{"num_hidden_layers": 9, "hidden_size": 384, "num_attention_heads": 6, "num_key_value_heads": 6, "head_dim": 64, "intermediate_size": 1536, "vocab_size": 2048, "hidden_act": "geglu", "norm": "rmsnorm", "norm_place": "pre", "norm_eps": 1e-05, "positions": "rope", "rope_theta": 10000.0, "rope_fraction": 1.0, "qk_norm": false, "attn_scale": 0.125, "bias": "none", "tie_word_embeddings": true, "parallel_block": false, "init": "trunc", "init_std_qkv": 0.0219, "init_std_o": 0.0, "init_std_up": 0.0219, "init_std_down": 0.0, "optimizer": "soap_variant", "learning_rate": 0.00364, "beta1": 0.95, "beta2": 0.95, "weight_decay": 0.072, "lr_head": 0.0077, "max_grad_norm": 2.0, "warmup_steps": 200, "schedule": "wsd", "decay_fraction": 0.753, "decay_shape": "pow", "final_lr_fraction": 0.05, "batch_tokens": 131072, "max_seq_len": 2048, "doc_mask": true, "train_tokens": 651400000, "max_steps": 4970, "dataset": "wikipedia_en"}
Each number is 50 + 10 x the weight over its row's rms, rounded and kept within 0 to 99. Layers, rows and columns count from 0. The size before them is the row's rms in percent of the matrix's.

# up: layer 2 MLP up, 1536x384, rms 0.125, rows 1509-1535, columns 256-319
# down: layer 2 MLP down (transposed), 1536x384, rms 0.115, rows 1509-1535, columns 256-319
# gate: layer 2 MLP gate, 1536x384, rms 0.122, rows 1510-1535, columns 256-319
up1509 097:35 54 48 61 46 59 46 32 40 64 53 43 51 61 48 42 66 50 35 46 51 42 50 36 62 49 48 30 47 50 62 56 50 56 53 50 43 51 45 61 51 44 31 39 51 43 62 50 36 66 34 50 42 52 45 49 63 60 51 53 46 68 54 68
down1509 098:41 50 51 42 59 45 50 52 46 39 50 52 56 41 53 56 31 56 61 66 46 53 50 49 65 49 53 62 50 57 37 52 54 61 56 61 49 50 43 57 51 49 68 35 52 53 64 33 41 61 45 48 45 59 57 60 50 29 34 56 51 40 52 30
gate1510 099:49 46 55 62 43 63 45 63 71 37 52 60 55 40 48 75 51 56 50 54 52 51 59 43 58 38 40 54 53 50 58 33 42 47 67 68 34 51 54 55 48 61 46 45 44 39 40 52 41 51 50 66 46 53 58 37 55 52 74 52 62 49 50 52
up1510 103:42 48 34 56 44 38 66 49 56 57 44 36 51 59 37 37 47 39 46 47 59 61 49 38 50 61 40 42 48 49 61 45 39 63 38 45 65 53 65 46 46 52 47 57 50 37 69 54 47 44 54 64 68 51 59 71 55 59 59 44 44 45 62 43
down1510 099:34 47 54 49 55 39 71 57 60 39 48 49 70 36 52 46 41 55 56 51 30 31 64 37 38 47 43 39 53 58 39 54 37 52 29 70 35 55 39 63 39 53 47 56 48 49 58 51 52 49 58 50 35 59 62 39 41 33 48 39 45 64 38 48
gate1511 102:46 44 53 61 44 61 44 56 65 53 53 53 57 54 53 69 65 61 50 61 54 50 42 55 40 43 54 72 28 39 42 60 28 60 53 59 49 51 53 54 49 51 42 48 47 44 54 54 47 39 44 63 50 64 42 57 57 40 46 26 55 34 31 52
up1511 101:40 60 67 52 61 60 69 83 59 58 38 42 60 40 46 56 61 57 63 66 70 40 54 39 46 40 44 49 46 45 41 50 42 46 40 51 47 45 49 60 59 43 52 45 32 49 66 53 52 38 31 70 68 64 37 48 75 43 44 40 62 49 52 47
down1511 103:44 43 41 46 61 59 46 44 58 45 26 61 59 57 46 64 47 43 46 54 49 49 56 54 66 50 23 48 63 74 53 43 57 42 48 58 43 53 45 42 66 57 62 50 46 40 41 52 47 50 52 55 42 68 59 59 44 40 33 41 46 39 43 61
gate1512 098:46 56 35 49 47 49 37 68 36 50 37 66 61 56 43 44 41 57 51 63 47 68 38 52 55 53 59 33 70 54 42 51 65 50 57 40 56 42 47 48 63 58 49 35 43 25 34 55 41 34 50 45 43 46 48 46 42 46 54 45 56 68 51 37
up1512 104:54 71 49 38 48 49 51 45 67 50 62 61 49 51 44 47 41 48 57 47 44 51 49 44 39 33 50 63 58 43 45 43 26 62 51 52 37 51 51 55 33 41 43 48 58 58 45 51 44 58 42 38 46 46 45 35 47 50 58 61 45 61 55 38
down1512 099:57 45 41 57 61 54 57 69 52 85 51 38 36 42 56 68 51 58 47 73 46 56 44 42 63 35 55 18 40 55 60 55 58 65 72 46 50 47 52 49 45 43 57 57 49 43 55 50 49 30 48 30 51 41 50 53 53 52 36 48 54 63 60 45
gate1513 099:55 65 66 53 44 45 60 53 53 50 55 41 64 27 44 49 59 52 38 44 47 45 58 37 60 37 46 60 67 54 60 52 50 46 78 38 51 27 54 51 45 59 43 57 43 50 48 38 45 69 71 41 45 41 56 70 65 34 48 51 41 46 46 55
up1513 099:50 41 47 56 34 49 37 30 65 50 47 54 40 60 51 46 57 52 60 60 28 43 61 42 48 50 56 68 41 35 38 51 57 48 45 52 48 61 54 55 74 62 50 43 47 54 42 72 52 26 28 58 44 48 77 49 43 47 48 47 41 48 58 44
down1513 102:48 38 34 48 57 43 67 45 43 49 52 37 70 43 48 41 55 55 46 46 43 62 49 31 57 50 69 53 71 51 57 52 46 46 60 53 36 50 50 40 24 55 66 46 46 45 60 40 43 51 52 60 46 61 57 47 50 62 60 44 42 41 54 73
gate1514 100:52 54 38 41 46 58 38 52 64 54 59 45 45 38 30 35 54 56 38 44 62 49 44 65 50 52 33 50 54 45 38 48 47 30 56 46 62 53 58 43 62 27 37 42 23 54 41 53 52 64 42 46 40 39 52 46 56 49 52 38 46 58 44 52
up1514 099:66 62 51 37 53 42 63 44 43 45 42 65 48 59 59 42 42 58 49 62 62 49 35 55 54 60 45 55 61 63 55 55 44 56 42 59 45 38 67 39 56 39 39 50 67 58 56 53 50 35 44 44 41 40 65 46 42 40 59 48 73 59 42 44
down1514 100:57 48 56 31 50 58 50 43 43 53 41 56 56 35 46 50 66 51 44 58 52 46 57 51 56 55 52 48 46 39 51 56 46 46 43 53 50 51 39 55 58 57 32 43 57 37 39 59 44 56 49 32 39 55 53 39 44 51 44 62 49 50 32 60
gate1515 101:51 48 55 41 40 60 55 51 47 62 37 50 49 53 47 45 59 41 58 49 43 49 68 51 43 60 44 54 45 45 39 40 51 39 49 38 58 59 60 32 57 50 54 66 55 42 51 44 51 30 52 53 41 30 37 61 56 56 53 38 39 35 14 53
up1515 095:44 49 48 58 61 48 53 39 69 54 64 52 64 41 67 56 39 48 30 55 70 63 31 68 49 32 60 58 42 51 43 72 55 57 48 48 56 49 52 53 40 50 47 48 40 38 54 67 36 70 50 26 55 59 57 56 49 36 44 41 55 51 71 45
down1515 097:56 45 54 40 51 59 36 45 60 56 51 48 44 50 51 58 57 55 61 43 42 43 55 67 48 52 24 56 42 43 52 53 43 47 33 47 49 71 45 56 57 47 57 49 78 59 48 49 65 50 35 46 55 42 38 47 47 66 47 60 38 42 40 43
gate1516 096:57 60 46 30 60 62 50 40 55 57 51 49 73 47 44 43 48 50 35 52 47 52 58 53 37 57 46 49 55 31 32 58 38 33 53 41 51 39 63 48 46 36 49 48 61 32 40 46 47 46 56 63 42 37 69 55 45 47 65 50 38 15 52 34
up1516 095:51 54 33 43 28 50 55 39 67 71 48 54 58 45 46 43 42 46 61 51 61 48 43 28 62 52 56 48 56 46 51 61 33 44 63 50 41 25 65 37 53 38 45 37 61 52 37 69 41 50 44 52 55 42 71 45 75 42 57 45 42 20 55 38
down1516 099:64 62 57 35 54 36 60 52 40 53 34 41 45 51 54 53 40 54 51 36 47 59 48 51 51 60 56 44 33 61 48 64 43 55 54 62 60 44 40 62 66 49 60 64 58 57 37 51 44 33 37 48 62 46 35 44 57 41 41 49 49 48 40 75
gate1517 100:38 59 43 21 56 42 57 61 64 44 49 64 50 54 42 35 36 54 56 53 56 46 48 54 49 52 51 43 39 74 31 43 49 37 42 53 39 56 49 45 46 63 53 40 50 37 58 72 44 48 44 49 32 38 53 64 47 68 49 72 31 37 53 44
up1517 095:50 72 39 35 50 53 55 56 61 58 59 49 42 42 49 32 29 45 53 68 44 52 65 68 40 52 43 40 65 77 41 57 68 41 44 52 24 42 67 48 51 52 53 40 51 50 54 56 45 39 57 65 38 51 46 50 65 63 45 59 41 53 39 47
down1517 095:39 49 52 45 41 55 38 33 52 39 51 40 60 55 55 47 62 41 40 42 47 53 37 43 35 57 54 41 53 39 51 77 49 42 56 40 52 35 39 37 69 35 41 61 47 42 56 47 63 70 44 48 48 46 53 47 42 21 43 29 50 44 56 55
gate1518 098:56 34 52 52 63 56 62 45 64 52 19 44 39 44 48 46 47 36 42 48 38 45 67 56 52 53 59 45 40 56 55 39 45 50 56 36 46 54 31 55 60 58 58 45 71 45 45 47 56 48 43 61 43 42 47 48 60 58 53 57 49 46 60 50
up1518 101:47 49 52 33 48 49 53 58 50 54 58 38 68 47 37 31 61 45 43 59 60 49 44 71 57 34 48 66 55 41 69 50 48 47 49 47 52 46 45 49 50 39 25 56 39 48 24 27 43 39 47 52 43 58 40 58 53 37 37 48 39 61 60 74
down1518 097:30 52 56 65 60 53 53 46 44 33 52 52 50 46 62 46 42 45 51 40 43 57 58 45 67 66 52 49 57 40 54 30 33 41 66 42 62 53 66 62 50 62 42 41 49 63 74 69 34 59 65 39 45 60 52 50 50 62 58 53 34 40 50 43
gate1519 105:59 53 52 49 63 57 42 41 26 45 45 54 48 48 71 36 60 60 38 49 62 56 56 37 44 65 40 41 48 63 46 47 51 54 35 59 46 37 49 61 61 19 47 57 48 46 49 28 46 53 66 40 42 38 38 60 55 50 31 52 60 58 61 48
up1519 098:61 49 34 59 58 50 59 47 39 46 58 58 59 42 68 72 44 64 55 38 35 53 40 44 38 67 42 60 51 51 30 49 30 40 63 49 58 45 60 58 68 45 63 54 41 45 65 56 54 59 56 55 49 55 54 42 44 58 42 60 52 46 43 62
down1519 098:37 55 62 49 45 41 27 53 60 42 52 42 41 45 30 44 46 41 41 42 54 44 51 23 51 55 59 45 24 57 62 60 75 60 39 36 57 54 37 35 60 45 45 47 64 54 55 35 30 54 48 55 42 55 56 49 61 43 45 51 59 73 58 50
gate1520 098:32 54 58 60 62 71 40 45 64 45 53 42 43 46 33 43 59 70 38 51 66 52 49 48 51 58 43 58 56 60 38 34 43 33 40 46 42 47 55 31 53 40 49 55 62 61 39 53 49 40 57 55 50 47 46 49 54 41 77 56 60 43 33 54
up1520 092:49 32 39 41 59 52 42 58 50 47 54 37 47 44 42 58 52 61 41 61 51 57 36 67 58 38 52 54 53 48 51 44 51 58 55 62 50 46 47 44 54 39 40 68 56 60 53 58 54 49 38 54 56 67 40 45 55 58 72 57 58 47 35 53
down1520 100:46 50 46 58 53 45 41 50 49 61 56 64 53 30 50 60 48 43 54 38 36 46 46 36 35 49 59 59 44 46 51 47 46 52 64 54 41 32 68 53 43 50 47 37 46 45 27 45 66 64 43 49 57 44 48 55 49 40 29 54 60 52 55 50
gate1521 094:35 55 37 49 59 49 51 56 53 44 33 54 51 64 39 32 45 60 36 53 41 45 43 39 40 32 42 52 53 42 50 44 41 45 49 49 52 55 46 30 47 48 36 55 51 46 63 60 45 48 45 43 35 57 31 63 53 52 36 54 40 48 59 59
up1521 097:33 51 60 55 44 47 46 46 39 65 46 39 59 52 62 60 49 51 57 38 42 70 46 54 57 45 49 53 40 42 60 55 36 42 48 48 58 53 59 57 41 55 53 43 58 53 48 40 56 52 56 41 59 27 64 29 60 43 73 49 46 47 38 42
down1521 100:41 53 40 40 55 49 41 24 36 37 37 51 62 51 41 58 42 79 49 33 42 71 51 34 60 52 48 63 43 33 56 53 58 51 44 52 48 68 39 40 55 44 26 25 50 29 64 45 57 62 57 48 51 62 40 47 70 31 53 61 41 40 50 51
gate1522 102:52 57 64 52 47 38 43 48 55 34 65 38 54 45 58 56 56 40 51 34 49 70 40 66 40 49 61 60 59 56 49 59 53 50 52 56 46 38 38 34 47 53 48 69 42 45 42 50 48 50 50 63 47 65 50 38 50 45 55 52 49 62 44 60
up1522 102:45 42 51 56 67 48 66 45 48 39 46 62 50 53 39 47 53 30 47 40 50 51 32 32 54 43 39 36 42 56 56 59 38 51 50 49 35 44 58 49 61 52 53 44 64 48 64 48 40 34 54 49 48 47 56 44 63 35 52 36 54 74 38 36
down1522 099:45 51 47 48 41 61 40 71 58 43 32 43 50 50 73 56 39 57 40 60 58 49 69 50 54 47 52 58 55 39 43 38 67 55 47 38 44 44 47 50 52 36 56 47 52 48 50 67 44 63 59 48 53 43 62 54 64 44 47 47 44 33 63 40
gate1523 105:49 45 64 41 48 53 35 46 53 59 45 40 35 55 60 41 51 48 48 37 58 56 44 38 34 45 52 66 44 48 40 60 59 41 56 46 30 55 43 40 37 57 41 45 53 63 33 53 49 58 59 54 47 49 51 43 65 47 55 46 57 64 58 59
up1523 110:53 54 70 48 49 64 34 42 38 52 53 41 26 70 74 25 66 53 48 33 46 60 40 32 31 46 45 51 39 35 57 61 53 64 60 54 46 41 40 37 55 56 58 52 47 45 46 36 68 60 56 54 58 43 58 38 45 38 54 53 70 66 63 30
down1523 099:44 38 63 49 47 35 58 64 53 41 45 45 59 64 38 61 58 34 48 58 39 60 36 46 63 57 69 46 51 52 46 36 55 74 39 38 44 51 54 50 52 47 24 55 47 61 50 53 40 49 42 59 60 57 36 57 61 58 57 53 54 60 31 54
gate1524 097:50 44 54 36 37 53 58 58 49 64 58 44 41 48 36 62 71 47 55 43 60 58 43 45 45 58 64 62 32 46 73 55 65 26 42 48 50 54 53 46 42 53 24 46 46 27 57 56 51 39 34 34 69 50 56 39 46 54 38 29 52 38 53 51
up1524 098:37 50 46 60 59 55 41 58 51 52 43 57 59 57 62 51 31 54 58 41 46 61 56 54 51 34 46 54 52 54 26 52 41 60 63 47 63 39 46 44 57 51 59 39 40 53 29 48 40 57 51 44 46 42 56 56 41 59 38 64 68 50 59 64
down1524 096:45 35 50 45 48 42 49 41 57 48 72 51 41 51 62 52 56 29 54 64 59 57 64 41 47 60 59 40 44 48 65 51 54 38 33 49 64 51 49 62 66 55 49 48 57 45 67 53 58 48 52 54 59 63 38 49 53 38 48 51 39 73 49 37
gate1525 098:55 50 44 53 51 21 60 40 42 62 50 36 46 57 68 54 55 37 41 62 41 53 55 52 43 43 57 45 58 68 66 77 48 47 52 47 58 49 46 44 56 34 52 47 42 48 61 46 44 42 51 28 50 67 61 56 66 65 44 65 48 39 54 60
up1525 094:50 66 49 66 66 71 54 66 71 68 53 48 61 26 54 48 65 43 44 49 41 47 42 64 58 45 41 49 47 55 54 35 41 55 59 48 53 66 64 35 43 48 42 33 50 46 39 63 40 37 41 57 51 55 38 56 43 56 57 57 28 62 54 49
down1525 095:46 47 67 29 51 62 45 47 45 46 45 46 42 70 59 43 75 48 55 54 59 42 51 54 32 60 52 47 61 48 34 55 70 64 55 67 47 47 65 53 51 38 43 62 68 41 53 56 50 44 54 68 60 61 47 61 65 85 65 41 36 47 62 53
gate1526 096:50 42 37 41 54 63 37 49 52 68 46 54 46 58 66 37 43 20 55 55 48 38 76 52 34 39 45 28 51 57 48 61 36 58 50 49 44 49 30 40 49 52 41 51 52 62 33 37 42 58 37 43 56 55 58 44 45 44 56 50 36 56 40 53
up1526 097:65 52 60 36 49 51 39 51 54 59 58 28 52 63 39 56 35 53 43 44 55 46 38 39 66 54 61 64 38 54 63 50 37 40 42 55 51 59 56 84 44 56 55 35 43 55 56 61 46 45 55 59 55 46 44 48 58 58 44 43 45 57 66 62
down1526 099:58 68 49 44 48 74 51 41 58 37 44 36 41 59 43 43 43 37 42 46 46 52 53 37 39 48 54 50 51 57 56 52 53 47 54 60 56 44 29 49 67 61 54 58 51 61 52 44 64 48 53 46 56 56 64 54 60 52 58 70 60 34 33 50
gate1527 097:32 50 45 38 41 54 50 42 44 63 41 57 61 52 33 50 50 59 64 48 55 45 62 51 59 41 36 64 36 57 57 46 58 33 42 59 30 48 66 45 46 63 57 38 50 57 65 37 47 40 53 51 61 55 51 55 64 45 52 36 61 46 58 49
up1527 106:62 40 55 42 36 48 50 51 63 44 35 48 38 51 56 31 32 55 40 56 32 41 60 40 38 57 58 55 29 40 63 48 17 42 52 52 60 39 61 58 37 57 44 68 34 52 47 43 63 48 64 58 39 43 55 48 49 43 58 51 43 54 60 61
down1527 103:51 42 56 37 40 53 52 65 53 27 45 35 35 49 34 61 25 43 38 61 45 43 59 52 33 57 45 31 38 66 40 45 48 44 65 53 46 47 47 42 62 48 39 47 39 44 35 62 58 50 58 47 51 57 48 52 60 44 50 34 42 40 51 67
gate1528 105:46 42 40 46 45 66 57 52 58 40 59 50 46 51 55 46 46 42 59 28 56 28 54 42 44 49 51 30 45 48 39 52 64 56 53 57 44 39 75 59 36 49 59 58 44 49 57 50 46 38 39 70 50 40 70 25 53 47 70 39 58 45 44 77
up1528 106:54 44 62 53 54 46 61 50 45 36 69 56 60 30 53 37 63 49 49 62 37 55 48 68 37 16 59 51 60 46 59 60 63 49 38 44 36 55 64 58 56 50 48 51 39 37 37 53 47 55 58 21 43 55 44 61 37 39 54 48 61 65 36 33
down1528 102:42 32 45 53 44 41 57 47 74 47 52 54 61 59 75 45 34 74 64 68 45 47 47 55 50 59 47 61 41 59 40 65 54 57 59 54 51 57 56 54 28 52 56 58 56 70 38 57 61 47 46 45 52 46 55 47 70 39 49 70 38 56 68 58
gate1529 102:47 39 44 48 67 63 46 38 42 42 45 73 53 37 37 55 48 54 45 46 57 46 65 50 50 43 49 49 66 47 53 49 47 57 62 56 37 62 42 55 59 60 62 48 48 44 56 62 53 69 40 38 56 73 62 56 55 31 47 46 64 31 56 43
up1529 105:43 51 46 46 49 52 33 44 42 29 44 64 47 45 54 34 50 25 46 36 55 54 56 31 51 54 50 76 60 41 40 42 53 48 23 51 46 50 49 41 36 47 39 52 55 39 43 45 61 39 55 51 55 44 44 43 57 57 37 58 41 59 62 27
down1529 103:56 57 42 40 54 50 46 60 43 48 66 46 37 57 46 37 46 54 54 61 67 67 55 49 47 68 47 57 54 45 35 56 65 50 46 33 52 49 35 46 51 62 44 56 64 41 48 34 60 42 49 58 52 48 57 55 30 59 64 58 57 54 25 56
gate1530 096:42 45 43 65 31 24 48 45 55 54 48 42 58 35 56 60 54 55 39 62 43 42 53 44 46 60 48 56 41 47 48 41 39 63 71 35 47 52 72 63 60 44 71 54 64 50 46 54 54 49 48 53 54 39 35 46 58 45 55 43 56 63 51 56
up1530 094:35 51 46 50 66 45 36 49 48 44 40 42 46 46 42 43 27 41 50 41 47 51 48 41 45 44 62 73 38 56 45 51 55 26 29 67 49 41 52 47 79 73 43 37 46 51 55 50 48 59 39 52 41 37 59 57 49 54 53 71 43 36 37 51
down1530 098:45 62 47 51 42 58 43 48 62 48 61 27 51 47 60 54 57 71 65 76 67 36 47 46 57 52 64 65 40 48 39 48 59 57 47 45 48 42 44 43 41 45 61 39 47 46 54 52 45 31 64 61 54 45 57 47 62 44 43 43 60 55 67 64
gate1531 106:47 72 43 53 32 50 58 47 28 31 50 56 63 47 41 59 41 44 53 64 46 18 41 46 32 45 40 56 56 41 51 44 46 53 64 43 39 46 41 52 50 55 54 62 66 43 61 62 69 54 56 52 58 64 61 43 68 52 46 45 23 53 52 26
up1531 111:41 50 56 50 57 40 40 48 45 75 58 43 54 51 74 49 69 53 51 55 46 63 38 55 48 51 54 61 37 54 46 46 43 37 34 41 44 66 45 30 66 70 62 52 50 41 52 35 48 64 73 40 72 43 52 70 48 60 50 47 59 37 44 51
down1531 100:33 39 51 53 36 53 26 35 48 42 66 56 40 60 39 59 39 53 63 55 45 40 57 51 47 51 41 42 54 55 38 53 36 59 61 58 46 57 66 46 72 38 44 47 57 36 53 49 41 42 47 63 46 53 73 40 52 64 49 73 39 63 53 43
gate1532 094:53 63 78 57 36 63 60 47 51 55 46 54 53 53 54 50 42 56 45 43 68 55 56 53 40 42 55 50 58 49 50 38 37 63 56 42 62 33 51 39 26 50 47 48 52 53 37 57 47 37 59 46 33 59 60 52 60 52 56 41 49 55 54 58
up1532 095:41 60 52 61 56 53 59 33 61 60 37 56 46 51 38 65 37 57 48 75 57 49 60 35 55 48 70 36 82 58 51 40 53 45 46 33 56 50 56 67 51 41 60 34 53 39 37 63 30 56 41 40 51 56 74 53 48 57 68 44 44 45 53 54
down1532 095:55 37 39 52 57 46 31 63 62 66 65 53 57 54 53 32 53 35 61 55 47 41 46 59 51 69 31 43 31 49 47 58 68 65 45 54 39 52 52 34 48 46 53 45 46 55 67 35 47 59 54 56 42 47 45 48 57 21 48 61 49 46 60 60
gate1533 099:46 41 68 56 44 47 85 43 45 67 60 55 56 42 41 57 51 47 50 48 56 45 48 68 44 54 42 53 48 52 59 50 60 43 73 53 47 56 52 36 45 42 52 41 56 36 33 59 49 47 41 78 54 41 55 53 50 51 60 50 32 19 35 49
up1533 100:39 46 57 45 52 50 58 52 47 25 45 37 53 31 63 37 54 48 49 56 60 45 70 43 49 46 41 52 38 51 62 41 58 55 39 48 75 53 44 53 61 51 48 53 34 60 47 51 61 52 41 40 55 55 54 51 58 66 53 48 55 60 40 60
down1533 102:45 51 52 58 69 49 44 35 63 43 53 34 36 48 62 63 40 43 53 52 48 43 56 59 51 42 57 58 43 55 56 58 58 38 45 41 46 52 33 50 37 53 48 58 50 32 54 68 41 37 51 53 44 56 66 55 53 60 64 61 43 33 60 21
gate1534 102:56 29 39 48 35 54 44 43 60 61 52 56 33 43 59 43 54 45 58 47 58 57 51 42 56 60 49 53 30 63 56 48 52 63 58 52 39 38 62 47 47 32 45 44 37 48 50 51 49 52 48 69 60 33 46 52 49 45 36 48 65 37 71 33
up1534 100:26 61 59 53 46 56 35 46 31 29 55 38 62 41 57 47 48 42 54 48 41 58 49 52 52 51 61 47 33 46 54 47 68 46 57 47 41 50 39 51 48 52 54 46 51 59 57 53 50 61 52 58 54 58 46 52 43 53 61 51 42 44 55 57
down1534 095:48 40 36 73 49 53 57 51 51 52 48 65 31 69 49 43 40 41 51 52 30 41 47 54 59 57 45 42 63 36 59 62 66 46 59 36 45 45 57 51 58 32 60 46 55 54 53 55 66 46 56 48 54 35 36 38 59 45 50 47 45 62 47 57
gate1535 106:51 54 42 60 34 58 50 62 54 48 50 58 46 53 46 55 50 46 41 65 38 47 43 46 56 48 63 58 45 32 62 33 57 41 36 44 40 52 66 16 51 32 52 43 54 34 48 41 59 52 56 59 48 39 58 38 42 56 67 35 45 38 43 55
up1535 104:51 46 39 56 51 51 55 33 46 44 51 52 39 59 58 34 58 57 47 38 38 51 49 65 63 34 56 53 46 35 62 53 58 76 43 31 35 54 59 53 58 36 64 49 48 46 33 49 50 44 39 50 38 51 48 49 43 56 40 41 50 43 37 36
down1535 108:41 52 64 61 55 29 49 31 29 58 59 53 50 49 46 45 51 68 72 63 51 36 40 44 58 48 49 52 47 52 51 48 47 58 42 45 56 41 41 57 68 66 51 46 48 71 60 23 54 42 48 51 64 51 66 71 38 47 70 52 59 48 53 52